Weights of a small GPT-style language model, trained from scratch on English Wikipedia: vocabulary 32053, a variant of SOAP for these matrices.
Each number is 500 + 25 x the weight over the matrix's rms, rounded and kept within 0 to 999. Layers, rows and columns count from 0. Numbers have three digits each.

# layer 4 MLP up, 2560x640, rms 0.103, rows 1023-1073, columns 128-255
488502500550509446496540502524504499475532522467460482521509535518509510442484528496496512492506459510502499516502514527461501471513469518465527538546496515504512496491519466469505512517517491520503482503519506482510517523498502533495499477461517513503500504502484472498470450504491480491501475489497503490466514513498470514536513471489509500517475491508476497514471489535494513506533
488496500501469477509479519498476455433483541501499490549508509460492505479464496483489488500499493501501480516495520499501527494462509496485505509522545513503536538500543450509479506514462493449513500492505480470516456499528511506510516520524493506530486560480540492467494481495541497502507515480510500538498501483476505494484468536527483484487493492507457485505516479500478479465499
491519541468502510459480547532467514536538517517494521481499567503499578503445493483471519498498485531505463513478564450526464480455460474500514505491524533519475528529482447499485484527515487539467535472489470493528482485482495478509525505571479482500547520458470515496551500472533507480508460482497521517485521481470484483508464536508504458529491489477554509514538504482493508514499
483498496509473517488511500481480522536497505539492506494538489504519505545477528555492509461541494506539531470475505496473492505467469544524499477519470499486496518478518500497505504510465511489481546533538521520508478537493522467497458505467518510452501505495501494532479470517468519493487508498511511482519515525479492515461523539490505525484484508525491523515524506517546491503502
488528462458516479504532524444517515538488494500555476539487494496537473519463512508505516495514471477508577501508515532496544493518484482471486522549500529521496520548516510493476492492476469511516448495519501521502472486478470455509512488505524454556495505488537496509503447486465492531507505507469503510496524511510491481550506489512529480490469511492519510568530524459490515478512
510508505477483486467483553433476519454479505511523557504478507537511498498477525517498482500426511477491537497496501528523430476492513512532549519497488510516511480510518534506489466534510478475479486489505473506483502471456496480507540507495519467466490557474513502518525518464504476534483547527481487467527481506528493462476511486498489542571478499511534484510501493474508492507485
517490480506504489509512519519502475511474479508477483488488483505493503485485506488457514507489475485515481507494491547478520471484496510449511480485485498472497489521492500473470508551523515475497490524507499503503470482499511506478501509506467511509504480497494484492458479509493504502498503448494526474457480490497472472486508477500486531500492506504492506504483498496494454485489
481479548508466502501479535532495532511522527468514516512476509531464493500463468523514497475467505475506503541508499507533480494467498501452490482480561481521469502514487442499484507477488470505507500503503473472498522463550526533475507457516524513496505500460491505499498493496486496523487446518512465542470517498419516488484487498492512524495478550492516521521538473528509453483519
497446511461476494491528489523512431517525459515502451525510534466539519469479518525546507528497467520516482477501484477469519487498544572490531417554487482499477481462490510464507507505526482481531490531494458485479478486510530562521525496509464482497535560511542455529488454527450498501479484485541523506558515546466473510463512568486533494496433448531504525453473525524509496410463
509495505443491478512503521539494552536456504474521517519522508523526536518473482491486472487469547523538539484496488516481495554485457506554531488488516470528512504496476492518511457480519518491469486533514509529433480519523476479522481509489460529507494465459550483496500511466529511530485506478470484475505474498524494511526455519509549487482494537494496520515502491481490513504520
473507554514498520491503479526482478503519495525523490527493496485507514513528480541502461481508501443502491526504521480508497525505538451510541504546464476507465483497492508505477512492492502500461493511471479461484532497515497535503508476504537493487451479522499517483502491513508541465473489506448515539514509517491519433511493512499478512477510491541483488465455521465467511467506
517501487476477511510462508466484519502540504505489435448503494477467466499525505489506493470489488521482484519525539498479492514469461527474495529505508480537499513497519456446485530495466504434490479457529506485446508474517488551499481509527485517493504472491498485491508535501550484465455534453525481495463471502483504485473532492527522495523526434508485475503543468534539517427488
501499501561541490526504497492459493524502496484491506539471484504502505517482542485499527507523552483478505544517506477486466483490537516431536511534479517470482472495518486541503549528480514490539503509497482482451526462577459578518517519545504480478517501453503457470513491500486519444491548514521521484488504492520502551509488538511482491472495510483491440529504522473499511500479
502490469510511520485503538502497478479517501509487527530484515452473498487484535539469493469473502483492480511464494535502452527508534535490498497487494507490457485487528528487485488503472478518448513494509508519510524480468465507509479545432483489490522481495508506505510500487529503515482537515508476476531467508540526501471513496491511492495493472472471483505501525455505500524515
496527497481500450527462489511521473516495491486545512520529526478521480442445478457488504521512481490524504478536490535491498514516512547550520507463466493491469489475517555514519500519472530464480527482509508489461493556514533508482518519503502481456511505502521476479514473513514531501558519506461519496496486498544528516550456446485493514482476495484489456496503470505450485465511
484501527499463486515428517506540496533488454532493489499479518503458529479508534457500520466445487492528488495539503511477495503495503464494492517501476525489529488527495503481494505512489480503459519486508523504540509493508485497536501471507517547495518470484501528506496540495502490499470526466501517495517515471500505488490498544502482524472477510530529551508474516445498467467487
477475489483481496502523534470506480479497521429513491511502535506472518478499458494513518503506508534497495512505521499465446515532504507510491504519495476461524508484488512498523509514477489478508500473521503478500472518498515514488474492477501489505527497466487507492524496519504494538500463475511502493507526489492456509499494503466489488504488474491475502522498454514491504512507
505506439531472528499508462484497490525508469509470558504512506513531480491492495486503524500491495500527463482451537552505474501502535523501525531446522496521471523524450550522519479510458491469512508498517517491501487553516449486500491481542495538511506466498525486537469498456491518482509488508495465471529469479515466517497467473473520557455440492511491523493529486443470539487490
452481453517507525504522494435503514536518499467541469499476509488528478503498502476493491512478514510491542505520467532499487471529455489473499496504473516498488518487503464492491507518507477478511494447487465585546503475522518516516487553524503499470513472509473546498459449507410489506477493483485485471499503452444474486504465536540520462512518506498519487538512527531508550521531
485470455495517491526478482505527499500517475496504488517467498473528521526457501508529526501486483500487532542520502502496476496506509512490520494522475483504522514542445478492494458522528474496456486500525470548467496504471495544510518516494469476498478486508474477478515520509499504490527535530520502469451495508438484468493527510478518514471464486470515477483518508485532547470495
509525491493491454512517490516488488536507488498531455517475468502483499491495480492491485508522483481499531521510499468511475555522523508485488494498468477511475473489517500501534544499542482496467521475507485506434492482483497450501543512498496526471517489504490504486545515557479522481542478498510501513497522484521517500523511526518502504497484478502488481487501497506494487509509
534519489504489462501506483493541482488543520537503509489511507502489478498483509501503530519452512542502472524506508471489501506525485499516480504513462501497472551468479482501530498520505503517495517457489530515498472452534458494508497501511476505501526533469466493497513520494540486491485502514529541478491508478523543482481464530514513508507463479501486501481508518515505474488471
492474512513491499508454483524452525525505484479497517503460466501520479461496528494496463526533453500491505524499529512494519459524507523487510482518473521488495469482465561544524497484496479505484518476554539493523467513465461470497503535508499530475466534538538451495477494497512485479474489479503493462499516483477435527517484453490494505575502464521463444515507512528540486496536
469504503509480520529518468530520505521514522483501524491486516570492525477495555508518471518485473535509475500520518489480512513503491510541474485505488501504568498472490508491515493529493501514468497500515486437504558491496557449528477477450473537472520486530523498559507500442558505506506481514461545490468481509537481475549537470507462475500493474467540466502497519463525495502488
512500488500539482451522477477559534493526471506484504490506470533505491517488482488545487490494510508503504503534541509517470468507507513490491489485510511529503518499516523484511496516443493542478481519462499514540461541485517493532505506510477507509505482507533509500481518479496485512457549497463482511530481497508493548470488557520499504496514491476472494489510481479526513501512
507493459501521548486500504503482481513466519478525481527580502500523489521470514499507509486518554530501525494485465490479513522513507512528536486517505546497511467507538537496463500533493496480508504547528519510481474520483465419495506472493520494489543503492486541508479516463517505493493518506517499499471544467496487470463518497496470437499536513521537487487486494483493521518525
500497498518481473485520537481488505492512487501517533487532509503513482480502513485472539500513482481491475523564506489491480462519514504475474512504496512507493512471491492495496456483504502476478478487476506496499490504490490492478461481495478505518505514457488518502526475493518546517499517509506493488487516465531521496474492469522467517500478501523499500461500507516461453489484
501511533481510493508489510503478516469473488502539494520509508509510528522512461529548508493491513497506498501520494544490512524546523535489515482461466467445475533505529491547473533480497539502465512509529497516531512549508490478466498534521482487458488480505510506533500489484472509507475506502484502533516498517509461502483486509444506507498485523509488535536508507474444517534493
489500490485531490467531514465493541502495458506494439561521483513464512494487548513468505492476529480501513475476483471520489481526506508487531508542485537534499488528489503541461477491485510513515499530489509559508508520460541482499523574471469495504422532466505463493448475481519493460525499498527491462511494482495557558554537577491511507533454488503518445505536517540467530477460
516489552461472481479487515532478510532476526463522519525501526537491503510471496524533457497467519504535522515506462508522486514484478499541524525517489554531498441494463538500506521524461485474481438495524464533483482495481482533478498497491473537510498486462531451503471472505523520527476477428453525472479447479514518501485485497485547477485504531504471552515487502493514493480500
477496489467432536481475500551479476495495501484431494464469536484496492500482501501509505483518516443481476507478517476496485480495486528492503544501532496483498517484507499472522488486466517492516489517472479485493540538514545480498492491460461497488486544471514514451487504481513502512493446491514516496506514529496493455509537504539531515520491529521536489487517486528490504512531
528501462479516509523500519533520499488495452485494540515480536465509462495522467513512500517550493536492481511534511511514492502482507541518522537525490490499457475500501498476477495514527500539493543479434493461517506463503521496503462525500476501503468500507494481485528523514447535480485542507464550493507480529482516482516527524520492476502496471453543520505481545470476507507517
529520492500549486527529479511486523489513489510485477499533495508494524516497488476544510495508461511507522515507500524511515505528509501493500523498525510521484496479493494490460498517491485483509507508495506524502469489524500513538505525490483500501504499494479481501469489508477507496496483506497496495491498498495465501469491500488499460520493517485512495470525526503497503481489
482494475522496507516443490471503502527515464489505495481535509480489482512507509484487516488520450503506499435471491489474527512502510506487495460501481528506503525488465518485503531527508434476479549515514497506481496508478487484504532440528521504494522504450490513513539470468533484513477533512477477503506470498454508452489502519466503486502530499482488493493514553524539513513514
512526435520517469469515501504510529468440504501495463486509557521484493481492511530506456476485506474490497471477480518452533476473545480486495477457567490512502482493489473504519473503557470519490487510521478485479473518507454492484478480467477486489475505454484484508498461516546485467462491512470494504495488486475521522533494476531458481514540480494476505508541472477543516534480
475485499471502489499510510541479499504498504492458508530493504509478470522478529497494550458476516499534517526493523508507489524495527474476463484496536517469516493485455478465482505469467456511514490486486523518538495469498528498481467511505486474485516490523492519482470482520489507533465473491489483485510495477480523496513518541525481523529493505492481517502446500511508486485515
507471485499478514516484498488502541542496509533537460511495483504512488491470499502514467476522534510479496487474488508515499542475542491504449499529428541545499509459473464513474470492467473511477536482511489497508534522454493477569475537485467506509502531519482494501529506513513513545481476513528534511515523514494512471466489500529448497504491481496484506519478514496476464470441
483466503511522436420494442496474461484476482513492558479519475481552525494495515537461532467531471475440550513443437419504498457555450531513471526485503544532521524484455472492505528506513499511459483459446472481490494508513504496571512469493529493462493493482523519527454508496462521437479517497464490528502487431527547485464455495430459508491502522519445486496510491527515451518512
490513520469488498476473507483490514515493491521479474470536497532478526524444563460513509499513522502518497520504490522514490505437460516485496544426529493509483492494499516520523538489529456489483472498518552488514502502496438488553495471519465526456544483504477502484462482512505431503504466475518502517525503486507503512524501517508530486445510501472548470509525536491506491515507
460535480446492497533504517515496536514494482532502487516503515525546529476435524517518454486479519497465494487531490467524493555504493508521503561493532471486504497480442477483522558507477496515567490538490484514482492501516484497509459541495473520438536584517502545483536476497505503489520518495509526467533482529505494474520459508491470497497496521478508496463530496479503525525500
478507508499504539530549537477523511541511452509550521522512479500503481512467491513433469486489501534505524515472501510541533488487499475520462476522538526536509510556476507520530549472486550503513533449512526469511480501519486454501500472529497532533461497486474514522475553486520492472538511500527563505494473505459433480572494555487505454469481542529510483466486548474492483490505
503499466505514539492523490466497501414491481473512491505527508500571489494501502529518545501522487484522530487466507555493501517496503460485469518472520479496480532481509478490521509462487543494494498473519473520525500515526490472535505483530539504528550521479523472536459472481511502492485523505481553466485530473464516474456531507502498489492509482466485522501516508485515471495518
502479493528478532448485501485468534509555523476501468479485484510502510528457530436509470486487578515494482477519477464514473481460520503513490494508499495542503508497484507518518491516451477526508486518532505534481508506475508441524483472480497490564504546504523468483509487471540442447507539511501489478483514501482500525509506520514510496515484475523466475472522504496464500506492
495489478464493479504531515474516522471566468504508447539504510468482524513524534469481495482511511523492524513480499444490466512506509534527473537528551485504505485506533444507492521491474475503500499522517472549536525433458516497496505521476515504524462529449516456495495527499516484516482489442501556510493473519513529503503474569503524492504526499530494497513554448487482482471533
509482502552507499530512537512538452506461455495493528473501496473496508528508482531504506501541497500472510506504481480504496544465516503492517529467459505514489508503492514465483525494530469505462519486492498513481533507477470497486461513468492473489499528483531531534493470473549514493522485507478520529517503490483515503515479514532494495500545464519497514477500498471498460517505
481524517493486456512488528520524532535484503458493557511498437556460464459524506532479527504510463494474487502507484501463511534488504497534530494480461498475481523526524470485501514523523514496502483477510496510484474555504453515514517487515486498502474499493539490496455522502519555509502487507522470467480469529513504499485483457510514511516488471508475488507508502493471495447486
516432523487489494457487505495458516510483524506505488512520489497547507506489484509495558490459521462493542465467555485462492468523492475531499489505549480503520565465475498514481507511491497478444502471533538483487500525524500453506501513482513506498535530488443490554478501455520449492529512506490484520481556471473510501428465551521475515503476519542510454519512484487450518473500
508484477506498477500504530499511466501505448517465497475489526472529446483486497444492500491512479490494541517542513455507457505466511506485512509470498478500512519519488455467487479523482504463555480519536555493507495514485462536515455550460557498503519495493466498502511484524491477495419539512499518464566483446515499540527557505516554478526488532491483493485526498520507490513508
485541497489517520515517571500510498494471490491501480512497502517464445511477470478512511511482511470504512478541495545500496496415543522465516479500530481528503538496490479470521523476468474526460462509527479458506491543477503491497531513509520502495505534510507563530492511498564531495495509483466432497551497478501504467517471558463495514479498540476515471526514512473489489515508
507483504491456514508508510460555528497499478493453512509489587529476471502481499479475518480509535508498547494512484488503488497524513473486513487461487506474515501455517456519533560511515472541490471484483510441480488491525549485527478415509457541501507475488506525483503469481477483520534469489496521528489510507501502559488504493523496505473498528477524478498480522519500516547512
521496470446476496439537555517498450538519470495519495506511501463459509509481501540483553482465505506469508494505518535472477511502492442509486489545523522510536495459499498488489486490437485488527562501491504516447521515481494490526487492494519492473505480506467529506561491554506542533508507489487499487454503451522464521474473554483531537484448539477532533482552526517513505526488